From a checkpoint of a small transformer trained on Wikipedia.
Architecture: RMSNorm before each block, rotary positions, no biases in attention or MLP, untied embeddings, capped logits.
Each number is 128 + 32 x the weight over its row's rms, rounded and kept within 0 to 255. Layers, rows and columns count from 0. Numbers have three digits each. The size before them is the row's rms in percent of the matrix's.

# k: layer 6 attention key, 640x640, rms 0.0426, rows 57-127, columns 512-575
# q: layer 6 attention query, 640x640, rms 0.0418, rows 58-127, columns 512-575
# v: layer 6 attention value, 640x640, rms 0.0611, rows 0-29, columns 512-575
# o: layer 6 attention output (transposed), 640x640, rms 0.0528, rows 0-28, columns 512-575
k57 156:100147145135104115123170082138133135141166184189197075106104181142122149136085150112102093128164091139149107118091118067132119155143117083134190095128082139136100109144115110086122173118114128
q58 156:135151153166149138098159144125143145155157101117083174168132172101162110155143130094155178144165058155113167132090107184141126156107153128093155110128141110187120110125124127141098122124114106
k58 158:149112107100193140122107140193154157147174079145154093133105164132165088129150116121102143171158092065104130126131156171128098122096130126065115137103168092180111141123112110140124133119103102
q59 149:157142175096110150067148173121112164145100116151115075106142156153133120161166096165132075138116156110144154171161073117148126111129105114078088068107183073102107138120125141100128122140089204
k59 152:176170131101127148179169179092115167196117107144096143116129134151138155141140095172082103188106142087131142161118118130103104123087146132076146065125157084060093198150172134106131099090082166
q60 153:184104080125119148141168138160089119163136198078143123110113169144141117157143180167147109156093169116098173070082117170199161129105095112138129127135120111137157085113117150168158167159149161
k60 153:143062092141126189172179128129160085149096093056113127152118144130142145163160170121137167100134115175090164078122136086179134100160128133109138182141163124098215083086113132145056159099201147
q61 152:092153153188090149099159109144135128086110141116157089115128172121089148112157174106123088160092104128159173126142181135138097224171133120130162125137121105109092129059139132143092111135152083
k61 153:173144158129070126106154148164117077126147126129159139133101173110110086104121165081107138131108139169147139120087177116145148145147096097094127111151204094150132166099144133152104158113151117
q62 149:105108209126125099147149150147078029109168150166136099148144109081103079164125154127120121099200120105154214107129127171092083165129104117152141092135125118140171152120111107141157143120101150
k62 149:112104102105113097163140179156151133136129189127118136161124087116132138158068110148143125096151139084098107110127167104111135149069143123144173135201171077130103119145111114128163124171160165
q63 156:131202126134105113175125160105145108113120078145123153167172105059178116075125167131056069075081062093105156117127132215143164123091133156086102088092144121126067140163168140136144123119166109
k63 155:136147112131102116169098157162116121121081079075131171127075142134142145154147142089074070100111096117095127143176086153181167175124159113119073078130163111192109096104129149140115128096139139
q64 063:135136117116105164161141172101116181140114086175121161111138157081065146074106175099121150058140161128150129139154110122104114064128115057135094173118128108106115127059114066100073136146090123
k64 060:099052131127149090087133094121113149162179099108122122124109134103068100187175118117147086093109108141089161121138194105094145046124163168112135148125111135140165090084122156197099176111180153
q65 059:111157160192173067055153155167114082085150153058109119135045091133074063094158138154155127113129063095105122151136126150140149078138100150090203139107131128145142103122089101172076073096122152
k65 059:195160108126068172141088169156122141085100124153148150134119137107116098120126112117088138194117133191162177138146170117111130110077201180121109164067035112141160174096133187074122123120113189
q66 062:123079139131111149110115162148143134155117171168194117134135131152082137123098151107095119122139226088130138182103109137134142138148149152189067159132127117091115137243142083144193182062159196
k66 061:132107179125100163187108138168134135077104097141092103152128117133139159123164139058133123082116094199205151133125146140212141138113123169156138101100111104129115092145095133088131138163132175
q67 062:101125161082116068123095078121138178134117136132164140157125148126165114127133115071147115135155136115154119159185088130104166145080152150171094066115095152126106144152195149156149133126145086
k67 059:174127153186166079132131109118065133137195125120097125151139097091116139130161102110112133188102146160082120144108139179116120086107126054148107092136133138090179099167125127094122128151105172
q68 062:093154163109112123162149080044105140157134128184165167108141153072130125125139136113145123099127076152143115160128093092167073142140128141109088159152098067083144186092093111144052141124102144
k68 065:104100164087160097099126113131081162115127166144133090190132109173157133100084132150153096140111123147154109165071173167112117122149144137141168134104158154205122122117111156125168103185082140
q69 062:096210116122121129150124122179141086049187068115114138160162096076156107111137123096151119084095119132131164071119135142065163170084109128163134077124109157134170120088108054131161121126115084
k69 061:102033141180158115160102165144133128109104220164160102145128103127100114100177188107059161135117153073162087137128107076194076110172145109109076111118078134051067134163140068124139112087129152
q70 062:161134148122071145139168167063131112083116119148131109107125077109185172109137114123149114203100125164103127096106127162096082162155090161140166180125104119140170080150126131091117124119110099
k70 063:166146116069124110051144087063107188106127100107114092105093151164131131112106165152149150100119168172112125131177155167161104157130163110164165146169165156202149178191096159112091133153098134
q71 063:149140128126113123094143152169148134189148091172181149151134114087174127120141144111163130059158144086120144133134101151114102164107125136152160105122120142096118163061062116129109152084146134
k71 062:103109156133115102130150164161127114126138205122144205142067145161154135118117139138105168163136222122166165126095116079067084107085116183054102134105140125117091104142164088113211094069098151
q72 056:112136162141090135187141163135133071097089132125103109072165149181151122100153150082151196196121144123164175127135128135160086115105147145115076161172162125175095153058146131083196140122128108
k72 061:121126142100136049063098138107147140119161134117120144168146118148154106123135079109120069136179159114055087138172147118120126139153083082104158125133094103144170154144125160189082136148119143
q73 061:136097199113113097127092044178134083180089149030155131135137125089197146086152106093154113077155075132148153148128158161112129118100104141080105154114131140093125120109157113096102157146112119
k73 059:142168070081111116124157144075155152118172109198092143150134133079105203148109092159116092097128154077076145060122093180176148128133136106153164132178111218135132186127105133160094130104133128
q74 065:130106095147139136173145111112161133167098093125067120122183133107103099099151088116119188136115075116112125120100183114073191076061141125142172150120090146126075100074151123104095136141102156
k74 066:102117143119107074112137114076098181102128117132197146144133136109133149196144104099113116116161171121110109108117121192226117101169109138151162134142189128140134146140135208197148113079166113
q75 063:172111089176131088052090187112146128207171142157091176129177132165070155185115115127156134145067062162121121145114105125143120169136165098126126106121137138123096171103104135125179130158104129
k75 059:181107179075083134074141123121133147056096050110117124154109097160128120070125147081088127142189171148068125086128114192109114143180101125134181196147115123151114071132189165147129142145129080
q76 064:119156114076113107120118227096133147179065127113100094132117128138145125182150124057153133137126133133219108145135141166104085104151113043081164124133078130127081114049101123115119119154084176
k76 060:133169098171102143118127088139122111134104153125080153091093174096150109093061089108140134168140148137104139130100156136161144133159120178104127153134166140120138150196171172171156160129079112
q77 065:200197180147112099126170126104091124144080132132125158088126115161106096129126176093140115128164194112089124089127138092139083107176142069115066169097156146165188148125156065097091239078169086
k77 060:129066116082132169111135120167133062122123109131119108137085143081137101127146126176112189100145098146133149127134113111090154127075119117130115128182121123083128081101149159167172145132083164
q78 066:135141128120082101168087145073086111129109077122115102181119127065070087098185085077188116155135091152096144135188173133100133111098139186121167100123151134184080093139096125156119109090125122
k78 065:136066136146100116133077193163158178140040121131065133123152109091146112146139162169112091099166090102173157096073148159144126170135105092166139160138113172127166144159099142098155113134129140
q79 068:124199059124140184152130168174162116175083071124140116070081056134156109180123110114146120082111091153135153161069073106093130186079097078130148078114085102103072122103114145161151102175135148
k79 061:097111144172145078089108112147125151152084144142169190113138182153126165151157134100097163138128111158087155152094165114136082089134085162125143118077162144089177108153121077123094098149077142
q80 065:133194169121128077106173110134148130131135165106148073114125125146156144124155054148139090106108165112049111160118185085179127127143134133023091135080112208153122159187120102095106101106191142
k80 062:073068126090127172140127072220096062169174139130103129139072078145084100172152117132117122165154092084119114098182064148127085172088092147153151096101122046090112141073105198122148108115102160
q81 067:122133144168094111093144144127122102105101104128102187105154109096103164133158168110138114105136131138143134123174162182157104155148196202141146149160144123145145145167108108161111134130184048
k81 064:175115164101137112164129115179143149115146051139135060135104082128120113096133145131103213114086109161142116195167046100134151103103077117119166116108152075193097045123162138106090143176123133
q82 066:079129163131169142167104139105121153093125144143127094113085090158139131106096125104090112156137122142090128078141112095150126142067120130089101169086126109100162070108115157118176156142105105
k82 060:153118075150134058110128113147109080147095146077131154131093109073138164103159216175132138140105109114097074182106103155176115130195134147134109125169153160155130183161118118121062040156116109
q83 065:158111175146146142139127111137098153094111171157109116111172139171159164102162160080059141177120145124095098101152134195190130115138143143098061153148123121125235107134112140086112122096138112
k83 060:159141101080156106156105144134115088139186149123113154091142163101068116136151094138145119134099110068113160127151136058124120121081173123126169108200094111082037100141092161127188113115149171
q84 069:122128124112144116150210085074158141182126145086173130086124072104119124135137158114078139091143141078120168132149145138141119210138090099133119108101095129111155137119099175127151163108152179
k84 063:110164140118114080133178092136095125107162161110129133157172131160141062107124128109164108132124143146103122118149118092060101128190117177133148140165190167091132181113111125175127164199153074
q85 067:166184145072122101113119118148167109179137166133137167125158184113104098191074085149220158111158118244162151164107070062107055148124134103127200113157167140090085134120110169151117112160044088
k85 065:101132104173129178125121157137120107125122114111165174113071129104109160084149162140088151152102152132170148143093169100077173112136108114184083127095162105124199069107214114116155145093122129
q86 071:125118178154187157140121127126064079111153111101109146164136101149099122125079107128195131129133126146194117152064110172072107165135128165146194093123202108132156062111166150148084162151077104
k86 065:106143112174088104142105173143171156112117156149065119086143198096158152142143189207147144112133195171107083128095151117095200153141084095173082135148049139142075167176183123132055077162113127
q87 064:103105136132152134137066150162141139114156125159164139127157138185138124128057125202168188112153126153111124122097099131108152179120101114166146142072179143070114108120156119118090093198079137
k87 067:099143109088120136094123138129096153131084100153167162145141121156100137160090137092101167144162129124128128133111135146168135123230130158131091130082128098139182102109082169157109141072085086
q88 071:061142146109121113110141105144070095137105170123079223105168170116122105149157082158141162162176107170172139125117128110102142126162106149087156123127178112134094155072119176119134135154061115
k88 064:111156094131094131061121137118114151111111108142093110118108131119161145078051130142073102143142196191114111151160151161117156149163113092149092143113152147125154153124114144158115098104086069
q89 071:159138137156118143111139131099099165080119164148132181076154110138159114152126153152128138109082099097119110134196145160106098151152119133124075123119152131106070154155197158109095137104114122
k89 073:064095168072138108102123113095150122120096080148133135116158119160138123177172127105159089127120073125087092064143101097206105155117115154108150126132087109152126107159124188107178123139102141
q90 073:125129211161105106101106131163149137090144100093146146091138163125174161173117108140237129146102087179168135091112164131127095133177111097133135141124157100092149198167086130057106145157076173
k90 070:099150067116161142137077108096093074150106087158130147128140105126064138162161184132151110145106100060151145095077108164145141129148104178097084153119100146119193065176159127117102134095093122
q91 076:123114135130120087098153183134124176074128125128204102120137110116102106141137101108100137141106082115067129085097129160117103059149087125157083111182069118106068163195144163158121143091169135
k91 073:144154123133179141149170124163097162174142103139154113067155094126152163081136133167136168125112174138175106124163101090190126111081137129155131095117101079110132087154104114156208167133108172
q92 075:144131131116131152096135154138116128100168096104146079115123130107165148103133135184116078150098161042106118118126161203108133177104148152130015170133106158112149094151137127153168114135144145
k92 070:145103114142073116130140095104162144131130126165109149115163136176109153139147158149090131132149093117061146130137078088110088073104086180108160102115117161072124186176051100135151089148171097
q93 083:088132154115175118152157106092161089127145085081138149103096085076152119116169140101120167097145156089183113093155171203137148094171132110137105157116071054088082117084064181131111212142158217
k93 083:170123176174171143145102072131110119191144082192124099117056101189095110175149175109138106124128153087088136109115094155221091184182103107139097162141124139107097150110130128186113101148119137
q94 081:136162181179141148102167123100167143151145128130106150146163104190149142129109169119114150128128084186194192094141099103136157110126132159167173115091121102122164194091178141143092149167063083
k94 071:051105109077112097154156179137136124087143123150127168072098133126091137149157213198098132158132187157160119169098139179080189074121128122129091173123114118151143150166122085112124092127149150
q95 085:146141111070119088138170091100165162143153104135169121139069050144143153151149117095121128061130167054118128078149132164126147109174095101092089158141094123105160152113210127170183202079164159
k95 085:110115182122145101152140174112125145150137109075059072125092105183137108098142169128098119113104087109161099131111184078141116145087134142152181162150158175122132137122132098106103136130134136
q96 080:067103088139111115127071153147036212184106166152118113153161156111173136150146103161139143088132090182077153174125115121152130181149150075131200112079177168088150123123148031111108166169048095
k96 087:090123114104139177153117118103140034115106122171109112142133166134134152118151126142190136089149129086153138132108212128151156116070128068089090138114126100104158116080181109122153152168114131
q97 093:143120129136130104148158091126141098114138157158095084088092092143162122156116166121145163062081110115168096065141172090097177067119159076100128097108098123166127151125154154107124176152181086
k97 094:136079156093125148104108088143173149091053156121154202173163169138156148156159175113144111118156130157126130041135098094121090137126058107152127123156136129125181108167084063141065133128055115
q98 081:124127093190150144078171164113166112159141065124091169110187179087166098173138129099134079152159108131141148131108147134120132186142144117103165109162095134091123121143139104112116138131119125
k98 075:074080111120132116107090124096162105120143139115113115137164086158186117141128123129146184118116066116118132144128190034145149168136147116097148100115110116118106142141116126101145075155075138
q99 094:076122164069132121169096153077102131104104151119179096098125088187100230119095145174056119117121115165132131092103131120140082154132097167184123132132148154069111125114092148107101093172126091
k99 095:179125169137119110108120067143141140074098135112151149175107100147153161135136130108139125129139084129142157144137129136174119144127040169079177123099115113140142113140148169181102127060147116
q100 091:155127121116131100094187152131110110114169086093107119124152168103124162101096174130138132172116132071129135153144141188116173161178137084127128133097061041086102109116137154109177128162192184
k100 094:190092151169134088119148106143159144177134161131143150180108108155109131131190075090111104113173135176106151159141086169174173141156132171173159095141184119106157157101070134126098131164113101
q101 099:116124110186136109194086187097069101136097170110148167156146097151168105147105151175117171117134123121136166117076089130177191162163140191173198141094150165089083153160114120121066167143144097
k101 104:137128158142206110075132143178117101178167118136178110150196139163136048119145135114115107104094158076067158140185126123140130137158097158114137140080127136140190099085197084099084164133097129
q102 116:114193126101127090109090054157146084125100155140155155083110136141079121149172126131123121079089079118130137154138095084114134149122100081124115148111107136107125155125170097103197090119100113
k102 096:200092097145139169129143048080109080160142133132153219117118115171115071111134118135099133147143100164097170157132126067101152158150089125115080133128153185101117099110121106138046102138100112
q103 127:180176070116145132124147125120106124130206063143169144160100112152113130117169084107089056184145185165136126136082188120104093139126134111065118122176156151098117122134138140132133148136122154
k103 115:146129116134158208128153078069087110143106123124120156143113191154099128080148128110124188103098109136181148149160122071169191146092116074135052100125171170133143090118157075123163095128145193
q104 120:122112141058179166155134160147118120105172092170143086163144106127162134075083139124122173143121132123106121127125118143126105062086164140085164139109192125139114068117114149139085150102108166
k104 140:147121121093165132165114106092123134221136113122123140104110107161169128109112124164194127176060142149097112089137087081062127123125109172157136072131188124119099070168122130123117074161173081
q105 140:169142091152147112123170171105098134056136115155117147115093168107153065121192140086107102183130147160130168151147163144109167106158098104124140100119120071122184128079122108160095119068144116
k105 136:128164093139133111102192105141161107099210155150166190137077087117149086108129075140067147137178150120141208119145146195087112146115105130087015084160145118130140135088120103074111124084174149
q106 135:151100151112128150120108131080105149139090167184114182185060069130166154129143088132139131122095132100127148117148164147126168176111123078157106143104134070137154153104125183123090190034150154
k106 141:094103173151091141104074159109159123108124117111131105128158106169092194176081097178133163165126085094206085205114142134135170165135169065173119092185189147133109114135124123101130172086186072
q107 136:121108132117135144141112175133107123152134117091127123206134121118152113127161146127153116090072161136147141132119122167105146151207136121106107112077182106132151133110148079139146158151143153
k107 149:113109133139139157124095195119110109154174138134087145130133081166161066220118118131167088165163103134148120159104136068107193143150114159111086113117109076133123084162133057148115129127070122
q108 151:196143073087144101138114137185150082117142138131160146109076164159132088172176100112137121123136096156168098125107116151141137133185154107096104152128180151109082120119162115126154138117129139
k108 158:080117086145114150142094100205178131049106105118139124158064123130126063154118102167159086127190060160090111105096114137144131141157152132096139145107175133129111143163166157149080119138137107
q109 145:115113150106164100156147099135133147189106105109127100111125074138122161156134068136118119145136131102078153051143189173106070152138126148119123153140121081121121151175185135128133084135201028
k109 142:078127106091151064159098112113098130136096159144181125117169122119146049138145129138132144114126135097081157071174082120105091190128134122128088065134091086170105104143152141131119081148174096
q110 148:180081090100151154123104142130121101130124142083115096107132140155192120214096156118151059118196149114124132140086077095140133101102148084171100088118116098136159109124122152124116170110121039
k110 156:145106062089114166097170092105094150148131145124092139125111174159169126144111146171194119045117110089169101135137092164119160094140198083193113130124143106125086154109145121161167132095114092
q111 152:120156136108118108109130103133045133096133147145137140105080130125073088126181079081050048160125116148118101166154050068103178138131158159169068167072076083100054108134155131185154164097111146
k111 158:104127135071164126115092194082036206094102152174136084098084126183108115123134073118103118086147167111060162082157144070101135143121103148118082119143057107102115169145156126128104160079172130
q112 152:149130098132128147149136144084128166102166180130151102103109132157124146087105130121061094092141124091134129181102163136128090151171125134161090128107117158113120158071138107164116114184149090
k112 155:101080087083123134114156152144164173098082148047122151075116162120157153151157117133081114170130109094071186145151160121072108132167116116072107107075102159090092130084093126185112154140136138
q113 156:160167187076166123084140162102156175175096151174133152173136092120118108152094102084118131108149036203145147114146120119173122140142159155094111157155153120106108143122149080154123118124192112
k113 154:169148143125159145097135196131134140093026108141130112170144107111103130114076094078156114117068068096147151127134149091165166142132119125141155121138062112124136120072123128122085170118112126
q114 150:070137153153132133175131202148125095131131113134117089141145140182126125131105162141095124155119088113133137141122114145198138102105115166050113141174127171149160076135168144107056118134132092
k114 153:134114096102083110161125161137142100103128142127182135134104126155133102164132092121142117174136074100144080108119122091160158088134071107058113085125103129158124140095151157183117088106084068
q115 150:122137109128084077123078190080153128120115109114127136063153064105180095082138075175117109106141134103139173125159088123121066128175142134117138119151174155128142156090124116112115148132138126
k115 153:136126113149054067096135099105186165115069175072061104097105141155148100098161137149193103123147147130104188162096110102111152152150172119118110055131106142139110155043108136062116173126161164
q116 153:096102066101146097086165127122127099085121128132148085151087093150123149080144112085108129138096026159062135115154113121148169106143152073138189125164103113132082180180159109116108068126096157
k116 150:130165120122083135104123113170106128093198122155173132163064103149085187165153094085114095137181082154126121099141089145155160107194141075183129097188088131165154070124177136076181084138147118
q117 155:124110089104124094089101150103081137111080122125124149133092142159147123220120096148135140157110169169128156146108153042090170116168110140126171117074131114095165181113117179140115199113051013
k117 159:128094114011165059045097135119113123162100129142135142144147098118130151165095105126079131142114094186099104154146089111118184098112115129075147146154163097101130210093161107188154174136122111
q118 160:123141166169165213107123150110118103109143113152097129170144139082142141126148107115111091154120082101111164141102142123113151071152119078143164100108147160152171055181140134160128133159122126
k118 161:109182109153143130121154199164072138139141098134154175195129140106096124166130152108043107123100086170114158109100099146147133105150090058102115141127159160145101088178166133161101106127137124
q119 159:121040088080099130134126103131150140169170092116154102173163154044144135178157173154117148103089145107127166133113149125110149125095118155159109181161221158135134122106145128127098175154158062
k119 157:127069132073087159109102090108139132163134129076125119199140147119082109125130158143100140071102127122125120089070103091114133132099108149156090224158180086117140096113088118175077164150076116
q120 146:095163130115129166087120187146131147145096119164123124202128178131165127146100063144138159067157090049129184141139106151150124143093147097107095119106170065155098111153116127132163066127113107
k120 145:107122089128100142139116180137105142127131130168095121125097182096137150162086062137155168066099121078103166123112097166129077120088145108078131079135156115175140064148114134121131111132088146
q121 152:146138131152110109123164133104083177085124146142128091142099112177180167049073120102118132131135162120155116199131123182166105116096098162112138142164124166086150131136133120122206125071120123
k121 156:156106108150132050143147116136081161065014148133087073130135126125149153158068135080137179113150162130173131200140072175170143129163065151115099107146125141104074113101131133129151098157111120
q122 155:143131141142075135124106119201170166117101125143160103130096157176095127162132156156103128173155111137145230118169163094113181126126111126153135125140186103088185146123199097061072132075119163
k122 155:137111109145168138149112145105154145066110075110081086142104212161114090133147151132147181135145145152060135098143111110144180127121110148070125140140146068163141153116149137059139147147132174
q123 160:056157105126131122146136107127072102095141059135098164110151109140173089124186114102107142071138080115168155182087161235126173147137145170140202103073166156142183098145085085086160125154154124
k123 162:069097096137141146122162070164071112144135097123140134162109145116162141191094141151118116115143097073080105166108090192162121115127159172165219122132118150162142157118064110117182096136162137
q124 158:128169078127105099120068135140072100148111121056108147034097116136080122119089123214137149192158089131110138123128088144155145099087129148067070156151147166148182115095138113119127148145098064
k124 158:133150041140130108118124171117107131162131132095151151032117096058110125051128128176181127147087165157113136102115118167171144108109089119085076159151179141124128100062130107132151163138105110
q125 151:117165146169121133130123162096130101129179120166151150137130115081135112064094078098132112126135134147172077104127083195135121146153208113093136137134190133092143160146137118135123089124119186
k125 150:142139087166177116121118126140128134157165150169096130135092095112161133134140122084119126147138131110091102158149126150105145149184181144106098114094124133147170131112151130147179109105131156
q126 151:099144119088090096092121171117100108136116116145127049168100150147129125136101102084152136088226142142116062090119175117122104072118103135173110105152147121139153126081136131090123171085172189
k126 153:101169103143087140140119054072067148150108108148110145202140151118140103162096115129114124165156109140083083139150122198093088068100140140148088122111105132144087085098131123072127172139123114
q127 155:138110152176122077136154156079112104112145162125119158131138135091107114110144146131136117155130092132152141120147149076145088100085113140106160113145181108140131171087134148085129164130161079
k127 155:188118177124084081125153137067135152114178162126104123151102068131127125092114199116126153121138073202141153098149129138113158084070153151069077128169222108142134119140135161174058155125124161
v0 110:118100138113147173108195146120168122101124167218106124100136099156153141156116166174179153085099136100155131118109110102101080123162083148090124107150132126120162081081090110112121160174175198
o0 110:125207126105124094096103092121059167093102129076137119107137150127147211149177180090139130111123113131132107115213159167158120136117118137137080121155142087125107131087170120145106087118118104
v1 110:070126136125103112177182092093139124106119097111101137138123115133104132148088123052121157141137088099152109152173055151146132134096162153103153146179143135086119164093148131181130130094117068
o1 109:161145116144123184136114086135138066166133094121162127122068184113212094158164096132096061077108095172121087087080147188103107089133173107144131104140109116088165070100188092104089147138111169
v2 112:195159145135123168068116152130131096129115117084143114140114140094104106095088139128157148092084137119146061127135176118137095134169141171161165094124106061095153126155166129104202166136066126
o2 116:063114092139099123150089136162118124111122126098065162127139116149164194162155093080173161107065106081176106106137094145132143134133140109058203125107137159103119123100049158143119149146108132
v3 111:130075150148086091114159109106150121156133126166112136043073123130085113128153153047170075107165145101082078128144108159099129156117098169112123160099175170128098118128149111099096111122151102
o3 111:128101129184116110174133161088165185122154130100140153126132158175144112157110136186103154124151138185155165144137116057135124185143139097113114103137099107112132150106092101155095133126112199
v4 111:155113161090116089184070145108133128172093150157092115090166134155115177152101200180084156118144109136106147120178095150119092111111129149175117086128165148186112118076179149174154067127127099
o4 109:149148100000109162151101109197183098166160158134139181120108161134116103138135174175145164137130160194119141121104187130111125133119135166147151170177124128096145134173079172074116078163110105
v5 110:176112081054113132139164118130089067179107128152129114125086081164104136095120122138122088091081126138084144134135071098135153106116156145113163070096080107138133087125157080145148097110101162
o5 108:204125170100124190123127188088186133115067074121126159136091147106135115083155068120205145070194206146142117089106118081126128148074044103078155094135164083162097084121142122113142100139174108
v6 109:170142127109087144142144081037111106098118180184145160145082128083088112095150097124128178120156113130181086065099160118103163153185093133064118128146152146071123106124103108148131062199081145
o6 110:115120124102121151140064136123124183111150109136119156126134126103157080079124080147116115115139157149095161126226154135144110136076190164185160090147098110137127167095099144116121167068100102
v7 111:159146131150148152068145040093110131155163196108183142142078110101092135189120136144196182189125152115099126136090098130108150150175168147147114127157126066104099125116085107155111145135117128
o7 108:125139163117183115106157147174129146085083122143104083129170119111103100125051110148104080167129144107083124160186141137088139130129156159130195162107085111129116123137109142147113166127143081
v8 111:072144155126072179154151095132144152121140143171071126122113171058115130095124121066138138081156172119177135126089108082139158101173134162105108100153121136164159128157088053149111141128129129
o8 110:136122083128205206124131164114135154054121164148126130160140054151139158092122138139129105155165138188086154090122102163123170137088154132169141125180102169107113111123157169143109165154139158
v9 109:132140109131141082116151108154130151109165178152069105102178153108061126163150055175065142155025128064106118087143050121137190126153142114124137144103103108100122139127110076185139124135108126
o9 110:137112103096144105122146135072140044147126142111168161154137148116152156139135144129185102155163129134152129107087137148154160173119069141082213138101120110102144053127212193125101125167108116
v10 113:138122100097137136108149208084063085084152136122080154074105094117136112093169187120121107131124097138153111163089109152132102071136168135135116132157101102127153162093186135101131130139167141
o10 110:117127148090072164134133105115206130174134116139129095165102152144104162151124107116128130067142138048064081094140179102161150180105167164119150160125172112153113162134166169114131085111109169
v11 113:146208111128105045149132171113118124121082126095049102140149143096144159084162156142121096163166129128126127109126089122172123129093133153124109196171134132136123128119160159160152155061144118
o11 112:141102140138108188078114064184067111104158110080084144140095081123129127141148164138082132122163099129144170118147109145158129143125140163120108112118116135107215115108109122111061086135057153
v12 109:100183161094094172203111125116104113078138132059127120086091099113177069185132108088135109121134100090121112206203129146153140116112151151088107070108120080114182126112167125084110145174130102
o12 108:143124143109091074119170201117177085202112070198129162144158138136124129125120074130099121110120155143113144091109125146118140152135153125136149215137181179096021111085120131146072122105095114
v13 110:114099096102094104118134094149135134126165138129097169107109196141189068165217112134144126147137084134162149114117124150122132057110118162062126054134122071130134093108149095112194148096137122
o13 108:171116130101173156105136104117174158128134087154127086175102080134115098135138140063073172099104142092184144158103103194112096070120093193100134139120114139093144114190107142092188116132114144
v14 108:109119164143129130128093107128088111126105117156128067161142117070137139134147143059162056090104105171116167144213129145091129096157147146055170108084174169124118111122030070105123133115128142
o14 108:116147131121123124117117101120100091122147133122167159114144167141120108095062127126134192082109138119095064098087165140120086167100109112096081135125098125116122113132081118147151128086057176
v15 109:072165155064151145169203116169155141127138164141099131096103102180082082097193134123143127154127086165104113169180175116119109203118101101165140163111149134129160130173134144101078096062211120
o15 109:119111076099129153122082183071118140173103145113100143173147087104170111110074155091118131128128143132150139163099048184120143130098180102142115166092179128181144147088176104142104145115123104
v16 111:105123106194125044128123086112128134146121160153156211175157150103159067095139096131092119107077114180113112139050115082169091146137116109119147115107157056174155103164166130144121115129176119
o16 109:117133109133119112133119152135096132204068131095091138128096152130151109115135145105197130138182115126137120128178154161087118181134137126123147189086165136112090131186079146104146136115152119
v17 111:137065082093140132134100174091137093139145147104089074121108129129111146140135158118120095133107083129147094111112138105089122103136141076132117183099147151138101043124067130139151097135137094
o17 110:141127181152129131166140098152082167137096120098179191165104116192108108173070107182201181157166135140139177169182125135145129102123079068088120138124103091111146134102181058131070091141138139
v18 108:107126149167135135146111102127154144133188133123095086111154156120157129159161158159176140109117146084084079173094106096149129111114090131117126176171107165107183144132082111141045146109074136
o18 110:093143134122134079087118081101141191156078109142165141143097144189119118066192139142105152185170099079164196114127138106114130198119158129111116126127174110108112087096153130145121099078132110
v19 114:112109097184129110113137166139151110133106155113119121127094110130105112110157118127120080097138195142142063067125052129123130108161113125106130155118114167162098129177164126147125144062198176
o19 113:166167121166153070079098118147099113152098040183158119160105133070196103143081100083162153185158144178110175151138154115099092076120119098160165088163088104091109138089103105125123128082128094
v20 106:113101128110155053176163111052135149140197135122168097177147155117142117130121116129167131151110109085108135107169146128114091213127108108102089194097148148157153127108121116152096074115132059
o20 106:156134141089176179141089145132089090151111163176149055160164133094140166097172148125086092144170132112172087139076123143158096089104155159146149129169113133134112089135145119136121135110094156
v21 112:080128189110090177137109142124098192160133055073055168136153155100173145120107207129155185147165076120161108130128067146170121173153120109134159056165066145123149135113075122105142106054112143
o21 112:197148122184129092169062149139130049102122144138083069198126140148134048118184110173101131113133117138069139090087129124139118174131089124085190126143117145044087148133160173124154124165073139
v22 110:086072123148109104149112158164158128117122128129109119148153132126144102169086135101155108143149081124143178147177150137106122194099153091128179156116131128134074127110121105122086089204118176
o22 110:149150107170104199125104110127136128168130185100144096106112099092099140150152157105104178135116092145130120113035129083124105117095158156136125109070150086122087183104113087111100109102090157
v23 112:090149139092080112157081180139161163104075079179126142139133149167141080183104146145181137131127111144139078148121223128165123048132162110140124123120151142088136130075155144092132146165145099
o23 111:095152123062125089129180145138123115113114121091119133100110098191119144114095121176066111120141071103109092093150081127107127185191115108104137135088153154160181113171102103155123122072167096
v24 111:158161118177139048157142069135112145112179093062101135126143133140148121088092255139114179155100107108117111099148165134174145155160127166106155151158176122176102118101049145152118167119132087
o24 108:109117092110149155149099147135112161122127119154097203115092138170087139155170104136096141131108170147152115176198090136110126047109087094145102125112139084083184149102174159127179154164097148
v25 113:131150084156133110108081112152137145120074128128106146126108074169116081092124147097176102133150135116115149107106176195142107074221123064136102150153115096114102090138144168180149160170125104
o25 114:112089120111116129147164121149148154098153132151152159079103146064135157132131184167116159140145071176164111158112058082182136133109175105161109111107101109146099075158062145127142115130122163
v26 110:133106105138112138148065094175131154125146150150194085034134138100157070100097154065063163190177135163107096085142097110208145104106077065104133129131123146142144159149166126151126144161166142
o26 107:122131130159104104102142152062103117084179179111121102145160149023138138175151122122160118182163135129134112185139121204035155139128167156163092158139096201165132196135123130117058080084086102
v27 111:130080199156149150094108116104094167128140093078091121134177086100131129167088152205111113141097130144142174077138183096115084123132126168117161155113132144150093139130139065126191096177176098
o27 111:136106100163148126141106154125177167158152143136139155103112126108131083076130087130118149078132106131100099128137132161136088071177142139156149101115155079148181119177125194132081178175107088
v28 112:149156090163083126088113094156161135092193113142111158172126050128085136107078169117094085172136170110145165154105115162128187109115140075164213134142147162149124058181107147087117132082089128
o28 112:112117099112100171113157071137119132145151122093108139078124132102148048102153154121110200102083115134103124174121102058126107151162126143108103158137114176118132157100163191116128153118120117
v29 113:143139092211124170187143140174177148071106190047087120182147109152096163129163065184119175129127133093100094081165138211132145133141121186128124124110107104126143178148090091155132139024121128